Part of a small language model's weights: no biases in attention or MLP.
Each number is 500 + 40 x the weight over its row's rms, rounded and kept within 0 to 999. Layers, rows and columns count from 0. Numbers have three digits each. The size before them is the row's rms in percent of the matrix's.

# up: layer 5 MLP up, 512x128, rms 0.218, rows 452-476, columns 0-127
# down: layer 5 MLP down (transposed), 512x128, rms 0.187, rows 452-475, columns 0-127
up452 100:519380446519536477529527513517537472484463466510491509553518558459502582560481579451516479478473477527549555527581437495389401523513526547523537567516479459444501561473501523478466537460526507501480570548480505523538490541468490536525460496480480559568478534519488467476520460477444516488515507491426446542524531502460505436489579547493544454475480461537519509437504563525552528509528
down452 105:451545551496511478518546442487522567475490510516504544442535451457506483553495609529484476513531470451500468491451500516602540453548485511481536467526460491552463501545510480575451514516518561514580428476504525480516556546509412575505485447492455493428511503457565515442442508526468471482461462488569540544482500463570485539437427476551511560576495570492517502518505504505503482470538
up453 112:467397449458508526544440473526521457519445487509561525499449530496536546552513504522516424587445487489467525479544455490485497482521593532515557526512450532467574521532454515537478441540487426563459521521457526551517559510473451444502450514473526509462511569452546406484526462512448491506473500539493534451462522520492517474501498517543431498447488482455562468507526479501511571411565
down453 123:484622566471473499513523502509475579538546443475447479472541482532509505458529514457433535465516542534547471414488479519507525476489466431584507481530495465501503439471427518411487490496508540438509518485556454502492400558566558522529482528490482504453498477501513560529488534490467468473528501518500454484528539460546538598536515473498539493539497549568482525539482514498519439614502
up454 099:438513511502549537542490472554516427509500449527418479464567472499498536493526518523441497494524503557520478418553474550480502547479487436548430435499529490492524485451553483542418524469456429565512520498481495478483522487445509548513522552450531510482549480438470451508484501494428520551612448476499412489509542491464519378504476501498525501586505517473465555486454445492523483461494
down454 101:501454540501553457481516525453457560453551445499587508519568492473483484499465495443602460546526516430499476482458507503516502466560491533502550526528497474499421569467497456535565517505538487476501424519516440568495520434538461518441535534512451535516481540490485547508564498470546472522519488498521498383466476482525507555483549434463495477529472483573486443447479585540414502483481
up455 112:547492476543471514443585477544516501566488508447548456542461440519530497482555477428501429421468444432534489469511446512514524500506534470515521577472464517544516499481524523533523483392490465473498498531466501531505473522514536511483447454493452493477455537533482511642526515536433502534508435569513472427403495526489477489502541531508476493524498519438468583555469490515475556544464
down455 101:498548498515507535445473508429493510458468602562503450473451468435467522459522551598439435523473445511458532473581557551486464481533538512492545465454539479520466484535415441534544470529502446483544465471546482465538457541453438495451470523510478542412532552524501539508475510458534454500507503543536485499495423483507520442464445506486524553491486499585548492584536521470513526511506
up456 098:440470509562541451560466539572546461510540505463503549390523502525488546555494525529465431434542502550552544521518538512463510445440515535499497456467422492566513571511515501533491531573476523514482508524430448496482518502548502425497453572543483546519530502481557477447554459526541451521511516507489428525523531512474433475539521445561435537534590512469523523468508567489491493484493
down456 104:497525458505574386600523499493448466542492536466492532492427543533494493524626480514439447448517524522529489488546530482530515410490441494515556473508482525549425571510534500553552543488504567472510480518504518530492505513552465448524539481512543474532514463508482530486484462558463459519474460438429500546505468512458398562486474497519494517483556479530454432464510489458467506439499
up457 106:505535498455496496461591477474499501453438517528506477502526500430519506539528480536516466513513490496505435503443431510507506523490477492546517460507486450444561566419480498484509538596518580476387506486461491607480528471521458455475431522478485529502522511530480469491519540463396518521519537524585533475410494479511531517492490444484504534525439494524612512515529512541437547544544
down457 116:573456525463546527441526517472477488513471489481533515520527491463517523578448566561508483453463465490487485552497561518505526467486484597451502560587395462466496528481505558450537549498519520501545539452539548488485501493505478577528495516518461462551405507402504491514427543473483507499520410535508540532487422543509440532472477429500483503512541459435540515507501505488530542560546
up458 091:495460467513503468505524522512528504489490504575566512459428505513498534524438526502490472433504512484599507519452523505502539489507554449459524451478580553504511520391441536492481460463518488472551484461478499502441432449478459515484468497461478480519487556446436440551575553486450443447520502508510421557488554480466561474519529521485456544505506498509612480460521442435494450568553
down458 080:508528566495480450483492502518444488531475452448535415480523514467451529528564550496501527501495520453452455493515461565436445547537406549579509555456550488502469494544564484510529503539487487470492469580546503498541579513501450515494540479447552517518573452505489510473553538493480529547437527483447567486516429513455556442483456469517428486534448487477437461563481526530496539435545
up459 118:485483468483545470506503510508530489544450560496454547531451507520436608537477504461516528519536519597452429488522460478419535481491575537501553383411530491434518511511474434475483599547442477486486524485499573476541582422506504570554440512549519554487521511502533482474476531467547461546503490527502489506492462513509526468481471505494440477544510482477493528513558466454506531466464
down459 130:553472510519442516532416479476593532537423520464468453455504565551558415445500493510471489473496547522447509484517479453547543438542538434456441521531533488539503414474439473533485526494511484551565488494434483510607448503519509480466529481496560567526540488452515447448544451477469496529486526502517465474475476542508546499482489523478563462492548558440430520522450480522505462527443
up460 098:498458459508459497494537493447541477553439492507468528392476574512533518460519492474563447471476505503520484529537444600465485464423500538454483513453486551475564485486463529504475517499459537520461527583445576570484509508463473511539411514524508523434501507460494509545512472504459521506529563499457476530434534483588524504462550561525512479521540559454493446463560478511476437406515
down460 097:454512512485519488556420452526492492425453521529483574537512528435508533495512401583422528499590478449446507524493477486476454496479426443458527459573530528490518515522466466553493490556527497584520483498467487547498473487547514605493544491465515464557501478564461475516553530490471464453533535530518521473450479546516444464508456536482578488485499525463500482525464453542519442566567
up461 106:538512470478471522519502394537500530463506474532480506462451511537512573491624430500569432467525495495541440453476485498537498420526564548515451454455447494482447529540546487484476501511518522481448489473547539529466533437461512559475483508566504513449485505495509456478540492481494533471473523465565484480528547471459534451465491574480625506525486495525481517510590541503416558493546
down461 095:485563480495484457478419524550481517518433551534468530467503424513506454513470540585460471510547467458491500550528516538504496489392525465459476489495557478470559514503464433514515590492548520469480476548522479514404499463522499462549480512427549469480507561508526483508480466561506479517561485438471518420438558505460453500507580480477536423495485408539519462465460553500540490480543
up462 099:466503427458504487535417501522584559472452461481504495437516412508526489465526474550485496530502440425440505550526463498506566424511458439556454545406470471500572525475483583535476510540481533532460539559509473505463471484511524469471499530488535446451461445535455508515505539531500477549465461561541511454491540534551496539498470517530430498504532466497461537487468435577486579537516
down462 094:507530473492509471473531534493493481406467493487462483529476528458453462481496512425457502560545469578514553453441536516457459496505507489433476491556504485410506479535462538472510404549447506586498487516460550593519483495459500525503523544567477483556513503442446525528522402481558538442510518447422524574475420465491525528521518532499511496478490509540540518472477484390518463481484
up463 095:502511418462525487498535456535540473550492634525550463544467405485538389433491531515442530517411550438450429521497478460537477480488458453476483468491487506511503499437480460517507530545535466503493528556439528443556455479537498549487531423446458499552502502433472452495542516486438530537434488489530508493514468467468521519565470505436527529484471541492506492511499460482547458537466
down463 104:474444592489487522486411542479492511424508447473450508550564517487506515605534415411502566487565464493491546526460507515507507530463512449531506534425571547479509517542549526520479458501462513435481430388528458454437466512463535479516501533442507488480490514564456475469453472489497466482522518521490509452534467491490437522503520540501466482525526478476563561480417520504506479430506
up464 094:482583494474466601454600530547530549486529454518494416546484470523467562469445506606507471516490465547425438491481498523464570416495509484444552509480514475470517523544520491501463511507486516510567504443564538529514490497464530487567526577533551540509494519472571489536471483472483504533539464509513495534449463535518475476440418494437457467451516503507545515516529542569431506507495
down464 080:471508575517491488467434494534567550450465484524507536526500542540565471474567509476592529442562527448542573500518549477484520439552531527495427438541577493532521463453481489506549512444470498499520488463455427487439578480555452463479526570483493521500528510488501565460478540447421546543481446488494464489505475551520381471479478474492525522516529560483488520511495461455461466543515
up465 102:445466517523431567529482468461547490504571565587512442494517475439511540570530555462480487516532492585444546449453454473447481481516494501534484460483523490520473489485579477580518459553472508481485493484481458416557502471514587502529445439496513549504543513509524471511504590509437468461508488519540521529555483527494477462607445505483470510486472494546553511579477554518443502512456
down465 100:522475507427512477550553478473455499519474484435480455559408421502461507514511498548523495470505486457530407448516453473446468494493505431531551447477515491499526524529435489561449489478537499523536425467516458502478514501537482479518454559462429585463499558510533447563477492502546495515444484561454453502435456534505608470498521503458488511503510509441464483481479395496572559488527
up466 098:534535523544503491502454455579493468460449560481399526466535480484546545466484553386557490479458504479506532510509476463418474475467490475507526555507519432490568460431510545464483487556555494457453426558504528464489497574423514515513464451508544528488500472572493521575482480443461413479470515465529483467516506471511490513520565494484513448502534558534465537453443470551565543511505
down466 101:465495481495480519492527543452527528448490494534562440535491504512528486554482445574432523546525483506552477508533520504552481534565524480488511442492491550533426547567509395489544524479467499546512526489447470498441491452560506440484499520534507479482441585476549496435580481515496589541592472562489498496549539541506495511481469544512512569528414458471528471581532499448443499494553
up467 089:593519544475514519481502529473498503460441485485460461507484488502494559499558529527497567515604395495467457453530441462414463505461533519450504507573529512455500485489510474520451514503557420495434538445460446439523479536458507479555427473504493500507472508497486524504495450426473472399564484509498525477437499474491397533527477450461489408492472545451547540500510490511503480468496
down467 086:461504537488532513504483460521501443551539480529485545466547495464527481553413421484462416526397553509516585533509570488543510471524495540559461500430514515570468460498474535484580511484451605522513539529559544505470490446527442501475524507466483493507504513504502553470488539531534491603471506498469440506561492528493565437484537561543472556462495464569463474516441475526512514516519
up468 102:516419511564474483468450538467533419487521545498529495518512475537443472458481543490469513480597469495481517467548440425520526536461433518442371464588494551523455478426541572431515505570535487513535471486486580433531556505485459466482491534492482542495466508559495522525502517550557431512532510490458491540512487486539457468459500497505505475521504548505543531533487562509491460485417
down468 098:522541419495523425550461501541473533548473490512472579563500494503541580495546461535449559537507533472529540559500499582421444495562520498588563576450571519499482428485507488563442467481542524391497510488528533505468442532554527502511513465547508436539470509441476487534506503490470520501480464472546526536445507540547528507527472480530521511457571481484510489460450529507496505515580
up469 115:493528484472488526493482519490498496534518558512549468523487509562586589556530537537503432532490508448477515434541495537434461508536557462469584402525491523461491538488566543505445512464425442476537526513438506558446517500401488481532438514443511516544512503492487518504536453471545567452494500518547491462475474494516485480511467521585608556569460471520477451535508480529435507491505
down469 118:525568442484416530539538552479409471463489493433519533417542507507527549553504488429456487513440501584488456566513454486489530541467540479549568467511540475492459448440412452518460511492512506534561532510475545562486514454471570496457473519484468538486475502509499508422496473492500480518495520525509543549523519429539587452508449478499571561442466513501535505537558477544545517481464
up470 095:452458524572508534556517468489496457525496539486448585491531525480444556451544488515506504565479504481473495436400521547455408494498444529530534474445461590546472498536494523450475480476472511500496541521561433462450565451502499436486475491516522501489465499474522487446535506481473474520495506430554447492533486479450579537508523478503416465551582476561515494430530485511467527497601
down470 087:534490500495523544524503497526449438410524426460458493488448514447573463486478449560536463485441505498483484539486544483586486513561498511520449457524562446475514504461530484469547521455495547487492515516437559444500497464467557441522521498488475513428479510483493483481478555490488574518436458552502446451484463555454549483485488562507522533413483511437466521371464475494496589465525
up471 102:463595541462541506493541570434467548512470597487523527493524562495533501393518461466507486502460516520491550504488485498454466447486454535517416478579524534451576516431504535508481494541463511560530504541501506524516499514414423484513495591544524551522482496527476534517458557449518517469477567511499484479503443488451534482478559467602506502428540559464489469506531493516475509499563
down471 117:526460482498437556584468434476459488482486473513443525544514538534515521537507506531517494435526463521514481537464484481514501510435516495482560529522493552530520457593413466479481465475557574462402539535513546410504469523571560536506509497489500496553540506518442506542481526472483514584483524497535443514481483601551516485522505459522443557455508486532536424486526500477481487498625
up472 095:484480435482529513527483510455540518481509495448522445507550520510518487481404454484502476449498523469565509511478488506524446480502566499497481527491492473520526454532587461377465479481476440515464460537544510426542486526485426423479458417535466509441491519544528517609471514513481435440503506404529415507515534536505483529514434495449491533471509498542505447560487572529488546501440
down472 103:439463490462552519539464454425503508476499512434546527516557527546557527554478418496511514517509531490541516500461429469490471490538519504499503568531472505491495474524536459426530550482442453509479484509615504456576488491551399475511464506507529533461532586558512508563495476529565424504539500514513392472498521502549418533514441540481505558463517490546509489541465567541475505526482
up473 089:468428490454461516457459579502555526477487456469510472510540458569513562545542495552486488519553540509468471477476524523440468526461469567448513394513541530443542562505564483501510556503444465458519518473490527474504537507526499507446481534428500538506517559549525503578488515493510564491465391456469463577514476535486506488469492481565414424474541461503563539532496482547516565515532
down473 091:546537556470539509451468494539450534483545440545460552500476473468406540487419561525537412546487466536480545510498476552548501532526518527456508496515434439442490461476475447519460494484467468528487510492495432533523475572513542481516459487571497506487507477468497485477513408512491495462449464477510560527493435501511508460542529550509520575484451536515475481416402499454601543520434
up474 111:462424550544534544557501512531495439466499478441541538481570524556531493516490460441492435527497465517534551510556494489461544542480439472536490572549489484524483502448517427441422533510512485526536438510491454496509537466440510536469428509524485576488477567470470535426475480510515459498545534509515431438501518517533474420511503544512493520551493537543516501434426565413554468457451
down474 119:445517444563529555527504477493491514518407495558442579526525444435481568433562486517534555502484562469540469462549465494520410520555483448489424531485556475568508425494486529561522480485511505497503423510573474458506468469513585514479544482458506597465556519536436527504520544553473523454488508506475479449480505524475484522460427549485521531476547539508502477478508499550488523489450
up475 100:502457492405492471549503503407558497451554556522463483535480571535510552574490480630491535569518460546533460443436549515438528501557475481467496439477546486530491519509537432489493534520448487426517538474469474436484502449440458478496521606488494549563494493531494495532505533476529507442479549476525462565527535557522551455541470473472491486518443450497497538532498497472515506504477
down475 095:485547520485534466467593513488532460430519449479583495545485482462412547504518577484531497466554515509511526483555488509491457565531538524525498470540497476511437509507487492480504442466529508506480534545523502464493442548461529519480465525487425466505552490518404466469496556547561463494538446487439503569508533496488576561406484421582513469516458469456463473510480499483507574406463
up476 097:480479432497445519553488504481470513532429461488563505487540495458488485510475367576453520478475431456488502448467485490522517474545515498530431517531459526516459515455480466536521513514428491424497456558487498560505485492492529466542547519513518532462520472481504516571450559512528448531547515567556463498484414531369446542510477500470582510505582490437497558473460491518529507502531